From a checkpoint of a small transformer trained on Wikipedia: normalized queries and keys, gated attention.
Each number is 50 + 15 x the weight over its row's rms, rounded and kept within 0 to 99. Layers, rows and columns count from 0. The size before them is the row's rms in percent of the matrix's.

# layer 3 MLP up, 1024x256, rms 0.103, rows 510-515, columns 128-255
099:54 33 39 37 47 75 25 30 15 65 41 63 54 60 62 74 42 49 52 52 27 50 63 58 42 45 44 43 45 47 72 54 40 37 55 82 35 68 47 38 69 25 40 38 40 59 43 60 61 59 55 51 63 59 45 51 38 43 57 69 57 63 56 51 61 67 65 50 52 33 40 86 52 47 75 05 49 31 52 38 47 65 34 52 73 35 55 38 44 62 58 28 79 62 40 46 71 30 54 52 44 66 74 47 70 28 66 40 40 32 32 57 36 73 65 59 25 47 49 70 41 45 55 63 55 28 40 40
095:25 60 55 44 55 52 43 51 38 67 51 52 44 55 68 39 79 27 53 64 43 33 47 70 44 59 57 45 56 36 46 35 60 22 57 57 42 62 38 32 40 34 63 66 39 34 63 72 62 44 55 54 37 39 49 53 72 51 33 40 33 22 20 65 76 31 45 57 47 44 59 45 72 09 46 25 26 40 46 84 61 60 38 49 56 21 46 54 25 64 69 30 71 68 28 58 45 45 76 40 48 32 75 64 52 37 34 47 44 47 64 47 50 30 63 26 53 40 43 51 18 35 72 36 73 53 52 36
102:62 14 40 43 57 43 56 50 63 65 28 37 34 32 64 69 63 46 48 42 45 52 80 28 37 72 39 49 61 44 32 46 34 26 62 63 57 66 55 33 53 21 68 55 38 52 69 44 55 51 63 85 37 40 70 57 54 34 64 29 42 46 57 50 54 37 60 52 63 55 47 37 59 39 64 26 60 52 69 28 43 50 19 48 66 69 46 68 63 82 50 35 28 49 73 68 66 47 66 68 64 47 87 50 41 48 76 29 49 39 64 45 74 61 85 48 42 61 74 67 26 29 56 52 46 47 53 67
099:71 60 60 51 55 41 35 64 37 53 51 33 36 61 55 50 48 47 80 54 35 53 64 45 58 72 45 53 34 38 58 54 41 52 40 62 78 64 30 49 62 01 49 37 42 32 47 54 67 52 69 42 53 53 68 61 42 53 54 68 50 41 42 32 47 58 36 44 53 62 43 39 58 46 59 47 46 55 55 48 51 83 61 34 78 23 50 53 52 52 67 54 35 49 41 73 49 22 97 70 69 30 77 22 43 34 28 29 31 63 47 37 55 41 82 43 46 59 31 40 44 67 55 66 62 66 67 50
095:61 41 48 65 63 49 35 55 35 79 56 84 77 49 31 23 56 44 36 72 56 44 50 25 44 75 35 45 32 59 52 58 72 51 60 43 63 57 46 56 56 52 74 70 51 46 43 87 38 52 43 47 48 35 53 39 38 44 58 72 42 40 51 29 58 41 62 18 60 63 42 67 37 32 44 23 49 47 55 59 56 55 55 43 68 27 39 50 66 64 80 49 53 44 68 64 38 47 60 26 54 00 64 41 69 45 62 62 71 37 68 57 39 66 75 24 40 45 28 50 51 53 73 38 47 25 59 65
113:24 48 58 56 39 59 18 39 42 48 52 22 44 64 67 52 62 58 45 47 40 62 61 44 51 41 51 53 21 55 86 29 31 68 54 38 64 52 50 47 70 34 60 55 29 50 64 75 20 43 52 40 30 71 74 52 65 18 60 59 33 47 57 50 62 72 37 82 36 59 44 66 56 40 61 30 46 50 49 55 44 53 46 57 33 49 39 67 42 58 34 29 76 52 20 59 52 67 77 53 45 04 58 36 62 57 35 25 50 34 34 56 58 46 62 64 67 43 62 50 27 62 67 21 71 90 57 62
# layer 3 MLP down (transposed), 1024x256, rms 0.0924, rows 510-514, columns 128-255
101:43 49 62 28 52 35 40 55 44 56 62 49 41 40 17 63 48 51 68 34 52 49 25 13 28 04 45 42 40 33 61 45 65 33 31 66 33 22 59 55 50 40 39 79 65 76 55 65 38 43 83 35 26 20 68 50 50 63 32 43 28 42 48 58 36 78 40 56 42 48 69 48 75 44 44 81 62 43 67 69 54 65 62 49 49 41 72 43 43 52 55 54 58 41 26 51 40 42 33 50 34 52 51 27 58 66 74 20 47 58 42 59 59 54 48 41 69 62 54 18 64 43 19 59 49 32 61 61
104:45 38 37 53 41 52 57 36 66 31 59 55 58 53 24 49 48 44 37 26 13 36 70 47 68 35 46 37 59 44 28 60 35 57 58 48 69 50 46 55 29 58 71 67 53 45 30 37 27 51 62 60 49 52 40 34 83 17 33 59 55 55 62 60 30 47 56 58 54 73 63 36 54 57 39 37 23 65 48 41 45 41 76 55 53 42 49 44 46 00 55 49 66 74 58 57 46 49 52 65 35 70 49 73 72 52 55 74 54 68 72 47 27 38 08 50 26 82 34 24 33 72 45 57 25 13 48 61
104:28 52 41 52 39 29 52 20 43 15 24 60 79 35 47 66 10 47 76 65 68 50 62 62 52 47 55 63 56 70 48 36 51 50 52 34 61 72 78 51 76 47 39 49 58 53 72 39 43 55 64 46 29 60 56 57 37 23 61 60 21 45 42 57 66 55 52 53 53 36 39 47 49 55 48 36 62 61 63 57 57 54 62 37 54 52 79 62 82 24 48 57 34 31 43 57 64 26 68 70 30 98 61 78 44 49 45 65 44 44 43 34 68 48 58 30 43 53 51 54 53 44 62 37 28 43 42 55
099:38 49 26 73 76 65 74 42 53 49 81 45 25 46 51 50 45 51 71 32 38 59 53 47 36 53 55 23 48 49 38 48 47 58 31 55 32 55 49 43 38 74 36 54 72 79 47 34 51 31 61 63 17 37 66 46 60 57 61 56 44 81 37 48 62 26 77 54 43 34 67 65 56 57 55 34 31 56 60 39 54 40 92 78 65 63 55 43 72 61 45 74 51 50 59 56 21 46 41 14 51 28 66 29 15 62 74 44 54 65 50 42 65 44 55 41 75 59 42 41 54 64 39 33 32 58 19 24
096:33 44 34 42 27 48 52 44 79 19 63 47 59 45 32 51 41 39 55 44 83 63 45 47 73 50 87 50 53 50 62 29 28 58 56 68 58 47 59 40 62 79 26 56 58 33 30 68 58 56 39 19 41 63 56 50 74 45 43 40 50 64 61 60 58 68 37 69 30 55 70 34 53 79 43 56 43 41 56 54 70 07 84 37 39 55 30 38 54 53 55 54 37 54 59 45 31 59 38 62 59 50 61 30 61 51 43 73 45 29 21 26 58 28 70 48 49 49 19 38 48 46 29 48 33 48 54 58